config.toml
num_hidden_layers = 12
hidden_size = 192
num_attention_heads = 6
num_key_value_heads = 6
head_dim = 32
intermediate_size = 512
vocab_size = 2048
hidden_act = "geglu"
norm = "rmsnorm"
norm_place = "pre"
norm_eps = 1e-06
positions = "rope"
rope_theta = 13100.0
rope_fraction = 0.75
qk_norm = true
attn_scale = 0.179
bias = "all"
tie_word_embeddings = false
parallel_block = false
extras = ["some layers without attention", "local attention windows", "paired heads", "gated attention", "attention sinks", "capped logits"]
init = "uniform"
init_std_qkv = 0.034
init_std_o = 0.0
init_std_up = 0.034
init_std_down = 0.0
optimizer = "muon_variant"
learning_rate = 0.0113
beta1 = 0.95
weight_decay = 0.012
lr_head = 0.00941
max_grad_norm = 0.5
warmup_steps = 0
schedule = "wsd"
decay_fraction = 0.834
decay_shape = "linear"
final_lr_fraction = 0.0
batch_tokens = 32768
max_seq_len = 256
doc_mask = true
train_tokens = 241700000
max_steps = 7377
dataset = "wikipedia_en"
Each number is 128 + 24 x the weight over its row's rms, rounded and kept within 0 to 255. Layers, rows and columns count from 0. The size above them is the row's rms in percent of the matrix's.

# layer 5 attention key, 192x192, rms 0.161, rows 95, columns 128-191
size [107]
[[ 93  71 118 133 130  95  95  93 143 137 128 100 157 127 172 115 117 178 111 147 151 122 113 131 131 142 155 183 109 113 157 115 127 102 125 123 100 127 136 136 107 128 130 100 174 149 132 133  92 160 133  95  83 101  95 159 175 106 151 158 120 101 109 200]]
# layer 5 attention value, 192x192, rms 0.254, rows 64-87, columns 128-191
size [ 82  85  79  97  93  88  83  83  76  91  76  75  78  86  83  74  79  79  97  87  81  89  81 104]
[[167 156  75 142 120 130  84 131 118 157 141 114 107 132 118 101 112 127 128 135 124 155 141 161 134 158  80 148 109 132 130 144 135 166 127 115 113 129 119  85 124 124 117 144 131  94 110 153 115 133 112 127 151 158 126 122 193 105 150 139 148 127  49  98]
 [150  98 111 110 118 146 152 117 117  68 118 102 135 133 123 116 160 137 116  79 117 193 121 123 120 149 124  89 103 110 125 118 141  89 114 157 111  96 140 113 123 107 129 139 152 113 116 108  96 106 138 125 151 141 136 101  82 150 163 123  89  84 125 134]
 [112 108 121 132 139 133 161 118  98 137 109 147 137 152 142 127 124  91 119 133 155 205 150 133 117 124 103 145 105 107 161 143 134 177 109 146  98  90 142 170 117 144 149 102 148 129 173 123 114 131 110  93 173 101  63 111 150 140 147 113 137 129  61 130]
 [126 139 154 152 122 128  97 127 110 121 115 127 160 121 152 105 158 182 107 137 171 136 129 143 119 152 105 142 143 166 104 120  92 128 130 130  92 162  81 101 108 142  98 111 141 151 124 144 101 108 136  98 187 120 132 124 150  75 115 142 111 120 148 102]
 [112 100 158 150 124 127 142 140 123 124 129 155 105  90 127 146 126 149 144 131  96 114  92 136 178  96 118 153 124  85 114 109 151 115 144  93 161 197 115 163 110 159 148 140 155 144 136 133 126 134 122 179 118 110 126 123  93 129 160 133 119 103 139 126]
 [107 135 131 138 130 116 116 159 146 141 101 172 130 139 146  93 106 114 110 177 136 133 140  42 105 120 128 108 142 204 115 130 134 113 145 172 127 136 149  72 124 140 115 123  73  86 127  84 120 135 139 108  96 140 125 165 141 130 143 127 124 147 103 135]
 [114 136 102 129 128 125 149 134 131  99  93 142 127 112 173 110 136 166 148 119 134 154 121  98 131 115 118  92 122 120 118 164 125 176 135 128  88 121 139 156 110 140 135  77 167 111 162 143 127 132 122 137 170 171 104 120 121 112  71 124 132 187 145 122]
 [124 144 160 117 170 126  98 131  85 137 121 145 139 145 107 152 139 122 152 103  96 133 108 172 121 166 144 165 156 187 130 151 154 127  82  92 174 110 111  94 118 118 128 120 104 123 116  89 139 107 121 126 135 119 148  98 135 123 130 135 153  70 136 104]
 [132 133 108 135 159 107 108 142 160 147 134 111 158 136 107 125 130 157 129 120 126 142 143 173 128 113  85 120 103 123 145 171 169 133 109 136 123 138 119 136 116 146 149 152 149 122 167 122 103 124 101 112 163 119 154  99 125 120 159  76 105  96 113 123]
 [133 134 125 156 175 133 141 116 132 127 158 140 142 154 142 127  85 137 121 172 123 156 167  93 121 118 107 124 124 184 158 129 123 151 139 136 117 156 131 159 136 120 132 140 153 112 137 146 139 167 121 141  80 129 151 155 139 124 157 130 111 102 130 116]
 [136 144 137 172 117 102  99 138 177 161 105 106 127 146  81 146 131 127 144 155 106 134 134  75 111 126 122 197 145 117  99 104  81 104 151 151 178 145 157 127  87 121 119 153  98 142 147 129  85 117 137 135 149 115 155 104 124 131 149 145 152 159 135  92]
 [109 125 131 114 133 139 111 116 157 139 142  84 105 104  90 151 156 154 124 121 107 132  83 161 108 109 132 145 112  90 133 114 129 142 138 132 166 129 153 134 108 121 114 129 128  81 174 113 156 140 116 135 138 112 143 145  89 113 122 160 176 103 170 107]
 [115 128 152  92 161 149 155 103 140 108 134 101 123 121 113 137 121 152 137 176 131 163 131 132 147 114 114 143 104 163 120 170 129 117 128 137 191 126 137 123 141 176 157 126 158 129 136 116 133 132 106  97 138 129 137  51 137 121 143  99 142 134 125 137]
 [140 116 108 148 100 114 109 152 114 112 140  76 102 119 151 118 162 145 134 114  84 116 105  65 128 148 167 113 118 101 124 129 151  62  94  75 139 104  87 116 129 125 147 141 149 129 113 141 143 109 104  44 105 111 130 139 128  82 118 133 147 110 160 111]
 [140 150 142  80 118 150  95 128 143 169 149 135  88  98 143 139 106 168 125 127  87 117 155 122 118 143  81 125 183 176 125 152 114 133  89 121 130 107 132 129 124 125 137 149 137 110  91 142 150 149 129  87  92 124 104 110  87 146 117 138 155 148 112 141]
 [120 125 111 184 117 117 142 153 110 126 111 141 126 137 100 134 153 153 161 177 131 104 166  88 141 105 138 146  95 121 137 111 135 149 113 104  83 162 130 141 145 147 118 133 164 165 168 158 135 143 131 131 128 146 130  85 116 144 156 135 118 155 166 132]
 [123 139 100 119 103 127 152 111  83 131 134 149 119 155 165 121  80 150  90 141 122 182 119 119 128 100  93 128 121 149  90 118 111 141 112 185 139 106 112 172 170 153 123 167 220 135 140 108 112 134 103 167 122  75 110 173 176  89 115 121 170 162 127  97]
 [149 148 109 127 147 145 121 149 155 150 148  98 133 102 131 159  71 105 131 112  85 126 140 176 141 137 153 164 138 113  90 159 144 104 147 118 141 104 133 135 117 135 118 157  75 113 152  86 174 151 142 172  79 125 143  90 158 169 119 102 147  97 134 119]
 [115 107 114 141 147  98 139 149 132 109 122 108 161 154 107  96 156  95 117 131 137 113 142  70 137 143 163  89 118 115 136 136 106 175 155 111 130 111 103 134 149 147  96 123  91 118 187  96 154 126 146 137 123 148 161 154 186 152 131 119 119 131 155 160]
 [128 128 116 124 138 141  95 108  78 134 117 118 155 131  99 158 156 143 133  95 109 112 109 144 119 124  85 128 179 129 125 151 142 117 142 170 133 109 120 115 134  99 131 125 102 168 110 117 145  90 138 174 153 128 132 141 143 155 136 108 109 142 130 139]
 [115  98 117 152 109 169 156 134  91 108  86 156 139 121 150 131 160 161  99 116 153 123 132 108 130 152 169 106  88 137 168 149 126 185 121  96  80 112 106 166 179 141 103 102 155 117 123 181 149 137 124 127 102 173  86 162  96  94  86 104 125 176  97 119]
 [112 123 108  55 121 156 107 120 105 107 141 101 121 130 139 126 139 107 107 145 160 124 135 110 155 106 134 112  97 104 140 122 147 143 165 160 138 109 168 130 109 140 111 158  73 124 125 126 161 120 160 126 107 164 165 116 150 121 126 139 115 147 110 134]
 [117 132 102 131 128 146 145 134 123 143 129 167 121 118 143 113 125 178 133 121 158 178 105 130 149 137 156 116 108 104 110 131 128 185 136 123 113 118 129 146 143  88 154 148 152 118  88 144  95 131 143 201 152 108 159 119 113 162 143 112  90 186 122 148]
 [101 122 169 126 121 133 140  88  97 142  98 121 148 122 120 107 117 184 111 145 167 100 123 140 148 101 119 139  89 151 151 113 150 120 129 104 114 139 117 107 165 176 113 129 133 175 121 123 156 111 137 146 111 132 124  60 114 105 135 126 121 139 110 119]]
# layer 5 attention output (transposed), 192x192, rms 0.224, rows 64-87, columns 128-191
size [ 87  83  77  89  91  89  82  74  78  88  78  79  85  79  74  78  81  87  88  91  84  88  83  90]
[[ 89 157 151 159 132 136 136 115 145  98 131  97 107 152 117 130 148 140 147 137 125 119 121 156  84 146 111 134 154 174 160 127  91  91  96 125 145 139 125 111 171 146  88  76 152 141 125 135 111 106 103 133  96 132 146  93 137 143 142 131  85  98 155 138]
 [123  87 115 152 161 157 118 105 141 134 149 138 126 127 106 136 133 118 134 119 160 114 139 153 113 128 109 124 152 138  71  98 103 198 149 127 143 109 128 130 118 109 106  99 130  81 138 150 130 154 166 113 151 118  83 143 129 141 136 104 134 160 121 136]
 [127 151 126 114 147 118  88  99 153 114 119 129 101 153 106  89 149 157 121 125 143 117 169 140  96 140 170 142 118 102  88 141 167  97 148 138 151 127 156  95 121 110 121 120 125 120 168 141 172 154 101 138 139 128 133 157 113 136 124  73 139 111 142 133]
 [119 118  94 149 158 132  88 141  93 100 127 140 142 143 117  80 142 107 101  92  75  67 118 124  97 110 149  85 127 106 138 149 139 105 143 132 147 116 103 150 146  96 118 143 147 151 118 104 139 119 144 136 155 108 138 116 158 141 171 118 122 120 107  92]
 [109 122  99 119 120 103 120 137 108 125  72 129 188 118 125 129 126 113 144 121 161 162 113 104 149 182 110  90 145  76 122 120 111 107 135 128 115 111 115 101 132 100 118 130  99 109 130 119 149 125 118 167 126  92  95 132 106 104 128 131 150 143 121  90]
 [115 135 137 119 166 115 164 137 111 177 148 129 150 107 136 102 183 111 135 126 127 162 145 152 112 143 113 123 146 136 107 175 149 131  98 119 135 158 143 119 134 146 105  84 160 122 142 176 104 140 127 119 122 107 133 125 144 102 116 160 151 143 126  85]
 [152 144 107 116 142 163 138 158 102 166 175 122 138 148  86 133 152 144 116 132 161 129  81 172 136 125 111 140 149 168 114 123 129 117 171 110 132 142 155 117 138 136 163 132 130 148 134 121 144  97 122 109 101 129 131  99 167 116 157 129 153 114 145 111]
 [145 152  99 145 130 145 101 107 116 121 138  86 129 113 127 151 175 114 102 140 150 125 105 101 120  74 119 144 156 106 104 130 119 110 146 127 141 166 100 140 107 121 146 158 131 116 104 150 144 117 114  87 116 134 128 162 145 127 114 104  79 142 100 157]
 [ 79 110 113 126 138 144  77 123 156 134  82 160 139 108 146  53 119 170 153 141 126 101 140 101  92 149 144 108  96 108 124 124 136 129 151 108 151 103 149 138 153 134 134  69 126 136 161 125  98 145 161 146 171 163 155 103 120 141 116 122 119 163 124 145]
 [112  96 153 108 120 128 153 131 148 133 126 137 164 114 111 127 122 115  65 136 124 129 134 120 139  92 143 141  76  97 120 115 150 140  98 145 110 127 127  94 176 123 167 145 129 118  70  89 155 108 155 154 139  99 120 143 151 119 141 158 146 137 109 141]
 [130 136 148 122 149 132 167  99 136 122  95 139 108 171 146 118 116 142 123 132 159 118 154 144 167 124 157 104 116 169 126 156 137 118 115  90 124  76 106 103 159 128 115 144 159 135  85 140 125  90 127 167 129 149 129 164 134 100  94  75 112 121 131 136]
 [130 115  96 141 118 119 147 130 108 142 122 109 110 129 128 144 115 135  87  98 139 152 126 113 158 182 178 130 143 161 110 149  82 114 141 108 115 117 132 123 102 121 168 144 156 131  95 138 119 157 116 108  92 189  85 153 131 137 145 127  86 106 104 151]
 [ 99  84 161 124 146 107 127  90 135 148 115 158 127 108 152 105 151 125 124 111 159  91 132 129 158 152 152 124 123 160 157 131 154 120 109 119 133  79 155 120 125 137 131 124 125 128  93 109 129 108 110 127 187 133 183 152 140 107 130  54 123 154 112 160]
 [122  86 144 124  96 141 141  90 142 144 187 125 150 114 122 107 123  76 182 109  96 138 143 125 130 126 114 121 122 107 146 196  79 175 151 125 146 126 142 109 168 160 131 113 136 112 129 173 107 115 142 118 139 138 100 116  85 138 155 135 149 102 127 138]
 [138 165 121  81 130 141 144 122 166 140 175 111 164 123 125 127 167 105 119 133 133 109 117 116 161 151 125 119 107 152 117 133 157  99 173 165 157 200  97 136 135 141 128 121  75 131 126 117 133 138 124 101  93  99 145 121 119 157  81  99 114 163 157  77]
 [151 148 133 115 103 132 145 138 145 112 103 107 151 133 114 111 105 108 139 145 151 147 105 114 131 115 128 127  79 149 136 133 121 101  99 151 164 127 106 139 166 101 106 161 124 112 139 116 119 135 141 168  97 165 119 133 125 135 154 142 134 130 116  91]
 [127 107 139 133 155 181 114 159 130 168 139 124 116 127 155 116 153  88 112 104 121 144 104 141  85 116 116 156 139 153 130 133 144 149 194  81 115 172 140 165 110 118 144 110 144 137 119 119  77 153 148 151 108  84 165 186 121 161 113  93 104 130 120 128]
 [159 119 128 130 152 117  94 119 113 134 143  93 169 123 169 107 148 149 116 144  97  67 150 135 127 118 160 128  89 122 177 119 136 123 123 122 105  89 143 116  72 102 119 116 132 203 146  86 139 133 105 141 116 105 104 129 142 105 113 124  95 128 154 145]
 [156 144 128 154 104 132  92 121 126  76 122 114 135  99 158 103 103 124 115 130 177 134 143 168 135 141 150 140 137 139 148 141 118 113 148 109  83 117 142 148 103 157 125 139 103 158 123 136  93 143 166  90 161 161 107 114 159  72 128 148 106 108 132 120]
 [143 171 115 172 143 104 132 162 164  81  88 104  74 141 152  56 137 128  91 146 148 129 112 147 139 114 104 149 130 123 152 113 106 144 154  99 130  98 151 118 110 154 147 106 155 153 151  99  89 116 130 128 125 174 153 140 148 150 115 122 155 171 122  81]
 [139 127 150 140 106 181 131 155 149 153 121  97 150 120 135 115 156 149 137 142 120 135 113 119 133 114  66 183 140 144 109 128 107 113  94 137 143 202 124 112 109  94 118 128  97 116 161 126 117 101 101 103 117 143 136  91 122 144 128 150 133 119 150  93]
 [100 136  89 148 159  99 163 141 119 115 138 155 128 151 112 126 134 139 122 158 114 127 108 138 142 128 104 143 147 150  99 139 155 112 132 110 115 146 106 106 155 103 110  98 152 146 136 143  92 146  55 174 141  97 100 139  95 114 119 132 122 137 108  84]
 [169 106  86 152 125 168 179 108 116 114 105 144 127 132  81 141 169 139 147 161 108 131 151 124  86 140 132 116  87 136 125 101 126 125 120  95 141 130  64  65 129 161 105 145 119 132 133 134 121 154 100  82 151 149 128 160 156 156 162 115 122  90 117 124]
 [131 139 152 133 113 149  99 176  38 117 174 115  87 141 124 101 108 128 107 139 159 105 135 171 126 126 115 159  90  68 126 127 128 119  95 156 126 148  93 101  83 107 115 156 114 115 152 125 126 165  92  98 135 110 124 124 142 156  93 138 142 131 114  97]]